Weights of a small GPT-style language model, trained from scratch on English Wikipedia: width 128.
Each number is 500 + 40 x the weight over its row's rms, rounded and kept within 0 to 999. Layers, rows and columns count from 0. Numbers have three digits each. The size before them is the row's rms in percent of the matrix's.

# layer 3 MLP gate, 320x128, rms 0.0804, rows 192-319, columns 32-63
094:455510414530491528514478428555524514493507468506425564468500511449509481470470408549442454553496
092:551549478465488515479526456525520522490439502465424529496532457509469468541522496505549473513542
097:518477508601562494515541533568464486515520465421457446484504558507557539511518516541560469481570
091:523502529439526403535561477467475478503483536526515530544486529467485484506530517512480439474491
109:557505438466547566476457462462492446546493509481503542504494568529512495498454545534527531500533
099:461482510591478546503452457503487483459522450531554515480488511498424530509538510490531529479505
099:504517510524531520551581542548490479431495501509446490474502538491396474457461513472502489459522
109:498490499540461499533486529461466486457438535502483542482508420468501486514455473423511606515544
101:493505466502519467476504461531463547435455446476460538489497466503541499548422519429526557545455
104:476501436578508530518437428505505523586446551555508489515441476476534518518495477472521514463553
099:461498452522520468524504449509459533454545481515556484504491501484486520513521480476532471515569
098:504457539505448488521543527530460456436480501462547486495466483426499542529515492473502486468470
107:464449545517517499510497416476488555560538545445466491455488461554512454528434524570511547424498
097:431472498457441566550467466512444561448596442473496508466464457467428501545541540454529468520531
100:487444484496452459422488447439495493562488499449486452508553516517513478471378508557518488494556
096:410516409414519505524446525548574478445504542563521508549410526488486475464498479466521467514553
106:517456496516472466546482546477516444514508512515477530492487449459518470545512558500523544544475
100:464501505513515478490535485522518552524432470450474455477415492532476552496502557501497533457545
108:455508484474512537446513574572515475438445494505475456482514590517494538586461541517539483476523
102:552542574462463465524516453559518446514496545486472495423471542490514511530499546502496512478491
106:539545492612504524527457525582460401458500535473432514488565577470485525512481590476489524482514
102:483444487471428505522534422479498482504517471491512482460505458462487491563523565542544486518430
111:466480494428496531425531386526516507514526585530481526411466461528492479537485531553551488544490
094:485568464497563469555520441539517489505498558503503566547442512466433531533543430506477483455487
102:542528544472491492447471470538543523523464545422512563402472546467555535507493512502446510486459
101:560481495453472505450439496490506514450478521502533470480481459477491490481509546415557529488429
112:557472430530481500478449475504515469565496555503529456520541460485523519552459474572517501520528
099:447452542490499600491422474502472491474453495503505462464448474494458492483511519516486537541473
096:452431563511514483569480461518582416540429472542457547422509450524500487474489506459533498447476
082:500480487528473460487438477490493490487507472504544541413509499513423467564547477459489538460555
103:510487510487512458465408522525483467532506540503517586505520526496498580497427465534527468452515
091:498448547531475554410494470520537510552455517405464439469519454510469551479487524545457480510467
102:464533472528527481501528479459510390571465530534480539507601461494494499506513490524502554525523
095:508504456521532456528492445556479535514404517500429500486506549537523540540482521501557472490513
101:478534473499504466550487513504473431484478583489504511489446644495488465498564528535484522480528
095:491539453499536368497454540464506429462504463502476402539510476474542502530508527594498484553474
105:445530443460520452465494465528539427472476447481529499456563468429519514532526479482505558539527
101:556511507476436513536463521542515408551527592546459549493490508490446458526479570484514503536470
097:463555481495498445507542402530500498453498511511516573394504491475464453533446527514509580439460
096:507528472461529486514467569539487470496501567511468463477532517465535495481519503504620456521587
095:466471503523509552493549499483577516473505489454503532497514496502499527554471529422508505522566
099:477481447485529459454457417562493499487532543511499476430525547547482497535428513470506502517492
098:493456430549484478429497492561545514397496535495535490420459485498482528478567491552523528540539
100:471505459545541504490532470521572474431492473495463519517549492584544523529495505530517544497493
102:514462470472459520527450528529545483535442536486481480467502485560495435497482496496539477488499
100:538460534475516517499469526434448504511495529487606438566518520507490518598460542504463570491484
093:489472476448448509517488530525467459474486552454485498564503515481432526491522545480483490515513
099:459465488559586441492502432476473519558405432500478539491427520463518479518531483487524527446488
098:481519503479487548386485493471541500530541471529488461465541502488457503495405557532534533500494
099:542444476528466472549461538559462499445540509484591502400398507517480576496524530538493578454427
093:496587504562485452575497488479458507510443471489450498548454488500493602484503518568470445500568
091:509501530498508486577454424625512372484478506471495475463482525420489569509539493533454460493568
094:506556555497441560506442575495458504482506479470458572526492545528516513510552469481508500582568
104:569516472533552400521542487504530522508453547462495515506470472463499489474544524475464464537515
096:542479481434532526500483511543524508494507521469520491558539560547479606564521517485490505522426
103:514486509518468448441476456490531472496436494454512485509438572505483543443471442541477520466546
106:476527515523528457550450506552534524536490484500501492481465524448481489502495508504529510494601
094:497538445533547473504492513581483445448564519505471584473546547472533526527463492433427464455586
101:526512483574481547542413471514446479550468541495472478531490603468511522455528527531499569480517
099:499541396490464540540455401504470505505487478530412545537547500551556438513481547449456489431488
102:576568494473526489549496486489462520516549508476489520429435502516540447527521513508577426545451
101:519522499504436465581461521476574480521519497462440574540475574494506481532486443497516547475501
097:521502479530500486510494540476454502411468500430531444520435508476490581447452486482475519497423
107:526480503542610425495419441502531463504499463498483486419505471477502478505492480490575488433446
103:548519530576503472484457467503497537472429489489491472483495472483460489485522500436533504505510
106:566558494487505438530476446606494533531517490433511548532425540530459496505511527550485492532489
094:483509461495486524560569486464476495475506541499514460580479492484533553491481403404511424529526
096:531475511452566528515467500507531500494510590506431510476518521500551538524485489557523511524480
098:436528488469432480476464561530521460427520558509503515542542455528519479573503471567559568519553
100:545618433489444500516523475553577487506490463485425538513482553524541491524469523532487486493584
099:483415527498492514488442446501459474410464477511526524402494459576447479467505531470522471492488
095:531504474499430555509544522514541513497445558482508518489507490529491437560432539536439520505511
106:452476421547509502481533569551487486490549488477524482447548457531508570487573472515538575444462
101:422465510557547462525481508536403476484487498480512522516473459474493501554570491530498585421509
090:491496506481491420509346490533573493397530546484572503495427505520499448496472504522489526514476
096:452447552535478490466505453510556451448538485478448514425523522499540568465479503496529415498490
099:512510537452475485467472456551411531557537515491479564494538518464497455529474496524460548509502
094:500484451503485512442502524505429579522594486514522482454526477410491531479570410525474497527563
098:490575470544529530533426535536458522456421498492445505490398547529533575570499454524517503532475
099:482533499520526467559419476546444447388486538507538550437455472525489485504543527571539434515468
098:527443411477620457565474538454501490477454523512508599424482506504462521556471428541567465486502
106:480431555535441509534484505519544521471523493459526499394459533549471513553512564445504506515496
091:444547474537487529532404494527516498486433497419511523438456545482537534468523501395473488486504
105:447500428424562496420445483515547453472504518509520538518496548503551495454483508493552476451554
093:481503485520486485491490429478488408446458455428510565482507508498468534523482475531473507526486
099:496545478491536462518428558527527445463499507505512521521456521481534476493481489535456495469495
100:459440469587525490568460465419579504507524467503472542450531458468495572511480446500518532575561
106:490577444381546512477532557498508518526434540481495539457574467513504538508526512500544532508403
099:487533492475554537515493505505453515519559482493497499539570569469460584511430430551541395477525
096:483492508529445458486452478605469533446454556469490510443489501467472469461548443444540452510437
107:464564514531595501522444501502450472555469522514474513458470551480488577472453533541497443363534
101:458587482467455512479430485525553525543544496489466558503525472445483461503430585519500493523440
099:524551506470549502549470499543577460532495580511443618509494503433486506482472523475536446503532
101:502427397502497501528484418452487490522500497451517511498492429548490496405523502476502551484548
095:482491470465516414554493520447570471527442538518521441459449587471483517457473457441446465466520
111:509510520496513514539508484551548481507500512475487526484509512584487480526564512555545440503560
090:519547495451459523501502510557466492464508500504457494455468499544486496497487574471521453559510
097:505502508553561477535538546560462535489462530427484523574483463517536509590459526503511511541483
098:524578473517483543514465410502498582526462460512398558494518511517414468477500563499574430517462
102:484463535408573411543417537455427456550473540485471521486509502546493489537532498506562495496501
106:533522409558515455516441427473507502553493501477535486464492510485489471496514493454541531496484
096:493575471512439506517526477480556496501449566440423514504483549546493458513439509510487507575531
094:604580506480558460452515568490384423427469508397502457473501511576459513478489526517530458469453
097:552477532525450499454495473520558425587489481478456491437517498447493490552467516535504492480547
099:427473549495451469583478509485452461492468459508492524513488515449420558517523542496451518418528
090:543456517395557558562530505502474526542493528499520515463473515460466502538515487537563510499496
096:494477542490504453468544479491465506500519480426580519462506504549502499458435545466569442581492
101:541511457509525433419531447474541522541545541506451577497489509530458584577514439534586538519547
099:556503437490507510459474546503514507474488481497581502424578473483563500467468494503522545592577
096:502506472498500481509505516514464432481526587518444564488515527507437508522412561523497502474422
089:511521548488548413489517460529510509470461476481523482466523471488426513492458504465526508520470
096:437482529503462492484484531607512495484508462527531558496519548436516577506540500428529480529546
107:448454486485482517468436467531496502462462493513508482486605480488529495517512563521500506502464
098:479528522524431497502414505469513534512522548503456530424488498439521516456545465526551502529537
099:525553525589478487467444444557441441534461544514491556490554523456590438515504591518568502526548
093:446497455511415492413472477503550550499506513422529545407545497481486494486504501513513480490547
100:508495499459507539470514435580530520510500505495510492525563474412526502562525487462512467576477
101:521534568531469510520534501554505509507519551472496534452404562609542482518460520564517513524474
105:435499476498487467510546465459517449416455583478466494593501506501534572442519515398565468511504
097:482525546504532456487532493503464508514472487434606495487452439527443471580541533533515545436479
105:572494478548464563543545531520479544475521538451510553510441553489485526504450523498529509552547
094:467460503535405538538528530549529439456498474426536478432537449506484452552467498537464510510486
101:467503496452515527511517487531423399529488514436460520565526473443473524515503500545514465492535
096:542489491480531469489477508510516447474496503405532435581517460539455495440435476420510597532571
103:484463477508456428516494476522470438505485498522467451511477450560470513544519527466519475510469
105:556468477509472490566537491512463490486442467490502518443467550522525526442536526441484492475535
099:457542456521518498532462450531497558430512571496500536453522491371509486498516554487515476538556
102:504427511572568521596477509497404495397475472461516551438496522506487475533472497450504492527479
# layer 3 MLP up, 320x128, rms 0.0728, rows 192-319, columns 32-63
093:523475438433424550520507504499501546539507503531546458461498433544507498538505501483434497497409
089:441484489579525516520489504522491409501513487488594529499458525479519563489499485520410568528473
087:515539515475483509517471567478481516500515590511547436504485492489453487513488507531572552542514
095:418475485548502479479491474478475429538528398540506545541538447538518539489490439506418547494522
103:505488521565543483488522515520522446507476510509522500478505536498542512565506404470482547466605
098:498519525554544490417429519510519531559503531506458509556481493510527543448514620508463522512515
098:526487476489489500529511546545503508468510426470540489491544518492480496529569490506535474488438
099:439464557508457440629514452517485471453486429537436481520450530507556492525492513537490540475510
096:515483516591425610435527507466560475474525493486434540451532491560509471544487572441522545497481
101:413487500485478485484458499493553446506602456499489479536525484462449522469397442556449483548470
101:523499575473550511471514502428557554515551513459512500477448494571560423485453444498467516499494
102:533455538597591403489535519567484544518509529503540486473563489513502470507493446501574506532501
108:543494505473375523432508522517445512495478517467468462503591481599511442467489519451489484505406
102:458507454495530457521501507506430453479518514514451464480497508480497545424540523480478494529495
104:450483510498486469508474470478450496475437495532493468557420559480479474494547529486510502454416
100:510513460499523534495506552535516554533522489435527418562571528516417549534559489511513445510490
091:464524449455455485417512473475507509507485579486492485507550498529577508417481552528450504507426
099:465497549466468481547542525471524513561477532432483535488550495456508467518444524482507478456515
104:529507517553410492527550476470571535452564525514494483522495539417437458548540521532373496530574
108:503497467516458486524511510531467493418460475520565520505467560482411495555452497499459487493428
101:501456502481485556452451488504444528529508488488523492532532484530523547610544531581548554460430
106:498494483485487430456465489445474478538497556537524449479430501479412491399487486466501489429541
106:548482450425497533520530505486418401547426426510472483490560525481488528475461520508541554508450
097:477554555536460490498549504504418508451507498495608407538506488511452474479510486514499514450504
103:460563418417479537561495486448517395470508484477454531519480448497506466512496471453460583505438
101:549469441461428454460552519499499502542487515561443464489593450534575463477419450426529514545502
096:525548443564547530562517523441435514529536464475485512499481539555500435504553452528445471422445
093:490460486455501468505471519534474433528499546595512524474503456494523483473460503498461476518477
103:518523464526553490562559523437476474551497553491501474523400416484514460536476468512490572502465
088:478514439518537496518517526584527474479450512422480437547484461441558552488469529555561490560445
100:542440479533525552524506573527464490489502499552477454517536498474492526497483476427504479447506
098:511504499507506530471541487529551433546498537517515508422549455448466521534422567550445509480430
100:559521534560510505494507518475493594488516479499419512431434470498419457468424468518550371460475
085:573537496451526461484466488494540393467504472467525513521471527488415449467524567578473512542543
097:490475574510532563556466504489499460500522525474501497448431549525512524472461499474489527499513
099:467534505501533527488503510484490454449448475510406473500420476520491584431501510493492444447536
099:563489496548527491580527490476522555499556475517476513537417554503499484527454439476572418394391
098:459465448493505534541569503522507530454576527505455487502461471580484499528522481470550576480493
104:468524580454515442516516500504500540481439510466467479434477491476433504492526537564530532402454
100:434425436574470561498507495573472523450518564455519482497485518531427497489542521517471498468445
103:523493494483548516475503554481498476510473470463509480526463473470443536545527495456562485468491
101:556491453537469563479490547525541558492563516475511475497499469484537486487437480481416464525581
096:476534559489494460460412511533500473472539503448525480547498538525380516423462508500513541439485
101:475518544431521533507454473519480463495525464531409496482472504515516521485513537441582477524468
100:536544451517509553590476498586501464502528494482555499492458472453482502474454469468507487556498
094:496503485567468450565503478470487512551463482551434506430443460535444457453506468535440411501535
099:486505553478455537539556476538472490545515542543430515537516513499403553473501456501444456503602
102:502523486504531485453460497470469520520561516453520422542517491567450453507497502471465507491418
099:402503509468460529495526458519513513509539475427531518535488489469513539530509490550490469533521
101:501510511531521560467517443426489428454504516472472514575479469505555489498506500493540476519520
102:562515555458520453535576553498524482543453549513575534458497458507514545529476417464542544431486
098:570511567488515465544528513508508467528434558497466487492497607460469565502586486528463456393532
097:519503469571497570515546401479533460506587449560469502545521522533501558493532491479542444455499
098:430484462496502480489503472492459527483581472507499531482444481539487476487588495553485515478502
098:469506463459454490565496487531569470509488473518424505451498553526488517398507501441461466472491
102:465531477574438535481471478539528559469552446469508558485457536536473552522483537448520517496577
092:489494519538513486466430493475523467483492489539533497466528546490522484543515558526465478459503
095:514519477573488519481454548499466488479450452535509514453538529451544468542483468526512507567488
101:516554470507447590511533528524461428515510538458500488469526573559533493511463497450575473483529
100:513444534493424514531529441523432471497486510504455510520497502536528513525573488433430472517553
103:470500486573500494473461531451466475483489586434525477513551564558424511499525493505475504521551
098:431494457568521457447548502553412545536448479445471503397491464529466522508467586544462522519529
105:519507467550490470482552476453430480534514478459470474528423569493412417498562525462597497463526
102:464443510440485503566634538424462512466494523530498471550544480487498471499476425544474573452431
106:518501516577528441545442459507473534453515431469491522435524479487636517484515551460478551590447
098:523510434553451392516500551541548529499479517436495441487472477425608429486531505454492510495468
096:563524529559480551472520479538540515567514499495437519494537520415471516502444521509511498500474
099:569503522441476512447537448487544452499497528485495540529462470486487545451445434507527521462532
100:528502496467515472567494509442581482521476450516459473483494510514498508540580493467531470545462
099:439447530452504430543496502568530479458467529495461521469488481508459522506519495516562497498502
101:490501514482432532584489484519448470481509423486467443547500533480520507547548527486458517513449
093:482508437530529574508477539522495504529528501487497537532467565520552433528505478468468515506426
108:507463469503531469455556416540468491546438497515472502475582471459573526423496564463498410489520
103:509489527477488427499525528502520514531460503564548509557514480525576518523429486492464452446491
094:459511472466542539461527486488554519455465527593554512490422565504539549542445531547500579529579
098:469486469500430492541500477454530469501484510560540581454536473452429494454514482460459477513471
104:512559533534469512555468443535486522455467437471470496488442454543461454386454521497503533552516
093:492511463528525514487526478492450498533449529520491490430472532493534431487458446474489540639500
105:494423455513562476511501547574510501422547546517515480449502450480555474526509484397467502483475
101:500513485537448521427535489538527504516486450489498588467470553485533420512484434507509458515464
101:609479472523534454511451515479527555594495534507562459570502504508482529532575526489550513532551
095:516491535470460549530478498394542460576525477557530439474541560536454513492489493549469490422474
094:515469488475472439486536453482463517534602501545496507462617455527461517548406538578563528503502
100:483575541529522494524581548430493455548516527565489500467433444526514472433511515498481486478533
087:540479517523502472482522463451493458480493477492519535508513448503502555457486482466405502521445
098:470459492475508578504454507515546479457548503454500476537478529486501506467532574497556504537533
098:452469430511520541511571475518467492543425530492527474528469443437491497419468497459498520453494
100:493554486496522571487471514530464549461534541386486500495496473567479507479540617493481534506429
100:500503537520487517565432487482543531480441406528486528485407548507467516518533560499462459490506
103:517572516466493498446521551496530511459467517484477502511608468420480480489524577492479365586492
103:465530535523510519559528517537473467482501498545546504446459495433473503559517439501558448481510
101:548476470518475571516511549567513513508483512523459447558486484490446547549469448549503513508574
097:526494433499530504443460529524537496515477545515470444508483467476480532500536465542478519555508
100:501460495511480495503658483544519550460467514450474450439476503520519538484520498541507555482460
098:518508495500499454471480496444493463439494411458482494519558520536487556498536509511516529496457
109:484481481467473509467576532485489481530463507446535507499533465515476567500471527573467535433506
096:497514484487468571540618526523461543398497519477486561509547457436487505528433451452458498527564
094:476427509563402577540506503496423546431574515515514515485435494438562539441482487542488517463556
092:499464507478429456450486469449512539526557575495496529486391544557503400537444451497441492476453
099:547608560435507500483512493453513525491499537504511468512467481477506436548427516444475494479454
097:439475407467534490494495454448493527455518465497491555471516442494516474504436474583526472474526
100:540477553439496458516508433465533441494508533540414473491516532541524422473508565448581552469540
092:492489514512579460501477583478438487430455511472484535527457479450547476512523462479420558461518
094:621554487471549493389506462491533497504464471539474498465508523472553444488485432510543536460529
103:537448502450551519497455460598466504550508585509476495437535524607478518506492519472508439501517
093:481480522510525595436458526493492437536514489535473482458498499528530516517467421526547487447584
098:493491529480552474471518481469450522482495435475446456515575450435509542444515468512446557433578
100:508524627497467492436511516491481512478540541518503416502555502498422367502427512483473490528510
103:443488491495561461491538476492576471473528541516471495469496494533482487547504548588504503476452
100:533492482465530473529544476472464518492446452545509548509492470504534460562556510551499441518458
098:541457506479459566511507506491492558488475528453502429490504637577482501457502495543500528486508
091:534519411451514490517478492471488455544435473425517496509498448506481506521422484563548581526466
104:528486502516502501455456509488529462443541480464553554457482459472463547449460565434450486528495
101:641549461457549486516534496430490463456556521496475490529513521478521473555497511491487583531488
104:447457476517485449530506549513521490493487452466460490537498541482533573514420531505412540498481
094:502529466476443457519474416502420477484528501557485454515484594481563480467506596538503546519505
097:499469496496542541469550571507418448504573568440458484517532491570476501509447521451485481439505
102:492437490536507484496511517502472536520464478476411432556528464504509502477438498456439491544462
102:552515533441466488524505455565516519616506458479458549499471516466524435532479518529390447472468
100:493511457456517471506539405458455488469445548499513568457476462521486529467547432523499627486544
101:483461486484497497556559373567489479529538479408458497462524465479480489454466480532472420480526
096:504511461486511489474504520505476529520492479538494537533513495446499570544502512478445418499505
098:480487539494472516512551563482529536534483515526484542526540516497492503475503530545580506521477
092:509612496531442488498527485543534455422489511492477450539534570529530532460512549469485465519477
101:404593482535475522501491534520603534488426465534501496456496519467502464459553475527498481516530
103:578497533560424581468562478529535495514560539488544573524554471483450471546539479539522427497508
099:524467515460427594506516476538531496464512518450440435545494551502518474511546489511560495477552
102:515488546529516603482496514509471511484513508512506492487463488444474523531540557458573437495526
# layer 3 MLP down (transposed), 320x128, rms 0.0732, rows 192-319, columns 32-63
095:502545577535474484557470541476441544492533562523441554528500560579565503519513466494408447524380
096:472475456514414525495450472570486453469473552442477509466512463501436560537462506521474518544529
091:478528511419363528567485543498556487484468548520445484451548480565465532495530551453483500568430
098:521511529538485474528508438445477590468499583504493518514525483505543529489475560441548537527543
104:463473536439516529478544442492458551544519522491480445565504545484537448502533425480574495496520
100:499521550408582532544454524566476501499541530513562438460418475515441427427480519503516459541566
099:500577535585503456520428542474494490507454516455474433445511523534419505489457466574482475462499
100:546570522578465517544549485538499491546482465512468478479483518529500548520478494499442497552550
094:548498499454500597489516487483592523484497418487488457519507517409531387418487482444466462556433
099:582499499532495554504514525527510561537578505560519486479506536562520458482450505514506543483531
101:452524493545461495491486473528410448422421516505496522482453521493481491491497543437478521445664
098:486488473520442570473531437559373483514505485514504557497526563505536557437479542493544524572497
110:515505538567474476477469524479455510518433500460468537543411486571504531585535537528561583496565
101:484493491506433471461540493470502558474490581496486476581536584506487510496482520496460451415476
107:468473522477539496543466566459460442475504479548503537469479559405531500548547511501483469439453
101:534515485507517510512468490439424481501468476494487380475382433525482481510549451547535444500502
093:575439501439504558509517521455462467495479540518474539499529531498458528541459471501518539559540
101:457550477486465503490508506472480518462488542497491496526466486476423460496494481501481508511461
103:539498562608529524487473512494531544628415493493470583463488512504503510481530470491516447545505
104:611466486530496459446440478509462503518517514533463500518548575482474458500528517430523477467449
100:493471529453422503483459542551520528444456569500512462594500604491542452504453496532510495498492
102:496575497453524536496483494495523453514490526500477457465567526493461463468500465519479500470506
102:522482571503535519540513472507539483486580465448538450469584472470504505596527538441535509447564
097:476457507571528407474554506521530490459435474464473527493514528498511482394462548415397459544539
102:560600489475445502485444429478477520517538469560459534478475465532526583515463510488459564531476
101:483525541482432534493475480519502410482455491486533528453584486497555485505535440538469585475496
102:460453525450441485513481474531458536473497559500436427496517533456455467498445555468457455435451
097:535449530493402507447515468456467502478524493482456493539487526483476449483539408539518530536465
102:545541493577518566524458506520397486553526506532518419515512471383501522488489505530566449521466
093:474518425546503523509497501544440498472467598468519504505546522477465481550428501507485499540456
101:433528491447488447513507482565501475495549544538594530458462426453504520492500597515473479502529
100:465467461465478462488518516473496598535509491518519426507590494479525508551535501498462480538499
098:471561527453564430476530484492495480530497523544478489479604532494521489402459512541537500465469
089:536446462489493496510411470569409487472465512468478569470483519521485572513524512468524509465546
099:483553427493466531481587491501441548495458534505426533572520421513493463421483498492438556515541
096:506487518495502512529478482512425550521495499470438543588570484575495506468466530531472555485459
098:506601507514456465492471459489435515453427474485465532498487495525453537557468530489549507508493
096:431502508425417543530599498510500539502552520515557498501467436428520494451487548543515519491540
104:528551566524516491475507522481546467522435511531517524454497544510418431526447510494533571585498
100:537569504520471458512464465477453496502536563414520479511507535487504535481533529486545490553538
101:466468437437482450462505523494537520555416448475512520444475505463549522488504427567547429520487
097:542505487583499467474470565490510498501422517471464463530433553506497516514461503513528482493513
096:510530493566501475518500496532601505533531489507458480497453507507589466532523502533512563514488
102:558504547434514507499484488526478546454549542453553487520445544490538500410486471534528574511512
100:535493542446547490517457490495483473517502502502438448450579488503538489601509488466429525461479
095:500460567468519471416488465482574513484462510527472527497550484420461518541456525451546475547527
098:490454543451483532533519429402508528479534510423492490460501567530415497503484452476531552466381
100:489509530498553575507465472574543505533444520569458476514527532509467460418561491517562542451537
101:518518484541510463540505487474483474499492525533524530461547586491486500475542406461499491588447
104:586506467450440480472498512465550530556501480478482507535514511510532507524470501477473513518511
102:548499431512550549434519486473511488484477438495511533498490455511504487475455466467519577527465
099:489476463453496539440576507437518523498484424477549467546496503570478481506454478493526489534467
095:523479535503431544501493451428464528480521589498502472462552480486472508556538422515532549496441
098:518499489625459446500472488570456539517474414541463455496521401507515528493469478496547483533440
100:486436519524512548446494516495465458500477480444515526504496485463484467526560540514513556458555
099:537547477502541496509461477482546555530443568559484478448471478501536486388504495543556483430418
096:483495502493509507504468480539438522486483426459565500485474473467539491501503515545514496456480
095:432497517469469486452558529473494527366556444468461482461498459519524412483465462544548446509421
100:532498490452461510501465506518529550450484537480535497476468558528502512479453515484543526482467
099:467538553528540490496527464525449482516491533493513548575491501509512459497550479505446558522592
100:422464517455479540497526465519515467538558501481551476482473509509508501542509546519528573484468
102:475588477496492504550474493521576511498562508548473449509507542470551462512424529478581491517560
102:533503456462511518532508509479504507436519487501519413494449498463442542469520503509507497485501
103:500555522494442496541525480485422512505477505481484446474454558476541501496591495508469494507506
102:486498464496560545480539576500510445501573524518494500545374512501423493464514537495519484510519
098:527491491491495499482557463518457478453514513534465546513480534509469522528528500453509453545519
095:450520457544484518535475479514483465393450554539520552498472487546559456488512480418452473537498
099:555483507583468439533537527467480496503520447490485490402474536562535477524515551559467478465535
103:552421503462495493477532469439463488496482547483502458471551521501506502531476499468498550453425
102:546496467505447484544525527479460472483528496420465530501594555509531499502486551467503523452515
099:608459495527483445540492490466447503518560478528441500509545432490477581539533400501484476501440
094:462458455544478462521503485458546463492472521474520515481472445516448427481483459525571480430461
105:530506507530593532504480542506515417503569457562500470491432467515534492467485497517453475591506
100:608582535438343529511517539472549493492577534450505446516536502560436536503495414510502440520488
095:523463544502434573479508544468456482503565527449520474437517613503587483517475519457512624481539
097:486411476474508536495514515534517511559460455548533497506482575448550520563516443518488520542491
102:459467429485567571534507539520513452475499484525534485525395473531514540419576479454448516538509
097:491560458546555480486499479519506452502533488535513462418426466527492523541524446481535489506527
104:459516562480555533483520553436550458520507445491481479512449467550480538544586592500536425496490
100:464470564513528417537529483506489408527431472495476493462534445491510495533511425504441511477505
099:507443450566573497590460581429554487480501494529536500449511535479507549480484483559549487529461
095:440453450488472481501490537504535450550499468477448449552468530465484487449462471477534461494506
098:453496487498419482429474434491484437494479468471451511502484528513487493509431516549506487457540
100:547555456532484533537602556485495501541496488516521504478512524528513543538501487517544462525479
097:480546492521495512514501480485533501461471464480544610509487480523451466508471486515539475516479
098:442489532522511430399510560561546570459553546480471531440513472571525543449482510486473488483490
096:579515469463502505503540563437446477482475531465564468528483512494494531517586575495529478469542
100:480458495511486536527459558475458506448531550479437503564535505549507590487504487490475526539453
099:533526511432490526444463475542457566473527556455493496481502403540530421449494503518498534546507
101:423455520469512518543499472495506418517516515467540452495501507464541497531554478486475588419521
103:521474484473465450454510493509478510532482527475482471547449496541537565467540476492509530509560
102:537481490543535518524483541559543572495537503501475447476502496611513480516447495481540543455520
097:494441557554451539491488556555554478484484517512551527514508538502471483536585482587461531532439
101:462492503525444568496531439489457498521472476615452483453453429575531473493495546473477516500537
097:497532451467449490473478541556499583495473518543507511484491492513593501497512495402484431505494
107:524546485520482519537469502452576499534454493480515531560439403522449501433464498487545562553487
097:492505467459501393432447531553384436481499488513425483468550505526557481444473507505526502461525
095:536483474493578529471424435538563472535520471491437495520460534504496550493488493524478521509498
093:480562574450544500546458556552445507519477517455477518493465524411549495519488571578523454469444
101:512431487463499557530488546545475497495550545517501470547507552539511495526559507495446432496508
098:522522507588548481475534494476546482492493523480512502421509466553477495568527497492522506376464
104:470484589482509448485533517476423493510548434489512495511517496503558469495534452498500545471473
094:447470523556553512459519520498584521504520435477602491456538476478549473480497467470498507522454
096:513526584482534474454536449453523516523482510473438479442463460456522499515509465498525466488496
105:488545463522524580470493452539467526537472554524537581474463502523600507461535477509496483545484
094:482446507544479500511497483505487514515443422459579421515550536503465485545569493479481501438506
097:495544484431447457493550516466447515565486524549480456503469463516479483519573505442527493577511
100:558463471491509544466549454466480499552472484463538524485483478503501563494551493481519537573505
102:481538494478464518488547457456431548504522550537452495432437544493387459493577520497522448533416
099:411469539466509466517514516473532499497495502512483562544503467501522423561582533517523498517443
097:532533584560535506528421480542457524478513424500490463472512460480549497514476502565458570480483
096:465503432553482513473511504539469471484517514447522583509442488448517564496556515490503515509529
104:462469540418478450549532443461513506472548498521510474495572483447543517485494507465470525429458
099:479537486519520524485471530537476564425482560513495457508515515530558481512487579545490498437496
105:483571448500511484468506512426546440468478378575485518463506557484473583444457449537544551524544
095:480540476535503434477464560504479462566506571427543547529490525511477545434491457485492509489409
099:545572501564468451459453446508489486494512554528460478463554492499569514459462483580428438493510
105:526517448371478501517507503539510511501545485476550533470455546524512523475519530495503474516562
099:524479441482490473477477544523560496511550508514502487553448481547473526513520474512515517536573
101:541449466475464471503464464508530432511520480492498531554483570471494469584507495449479524475538
101:420594562489567596492426519476506475484511471498496510517500485473540424467497489504430538470452
097:516500516565466488474451413530503448487411438476442458540497473508435478501492516519559489530501
099:499442547550441500567532510477597536466493449506553458506501484494574470503446467536466511533555
094:516490561454574534467508537485498468475431521517513497428393413571501490491512491550456506586564
100:418491511578514481505565495475488413581506473438428535495497542460485525528554520458482495501533
102:509474480438495544497447568468510560507495487505443496546522439530605522492494485466543556516513
097:505561498512475513509464440543511487466504506505448549562493437532508562512521479529482511511469
103:446516526462495456464550519514494473552541442510494486416485527536552501423542419511525479459434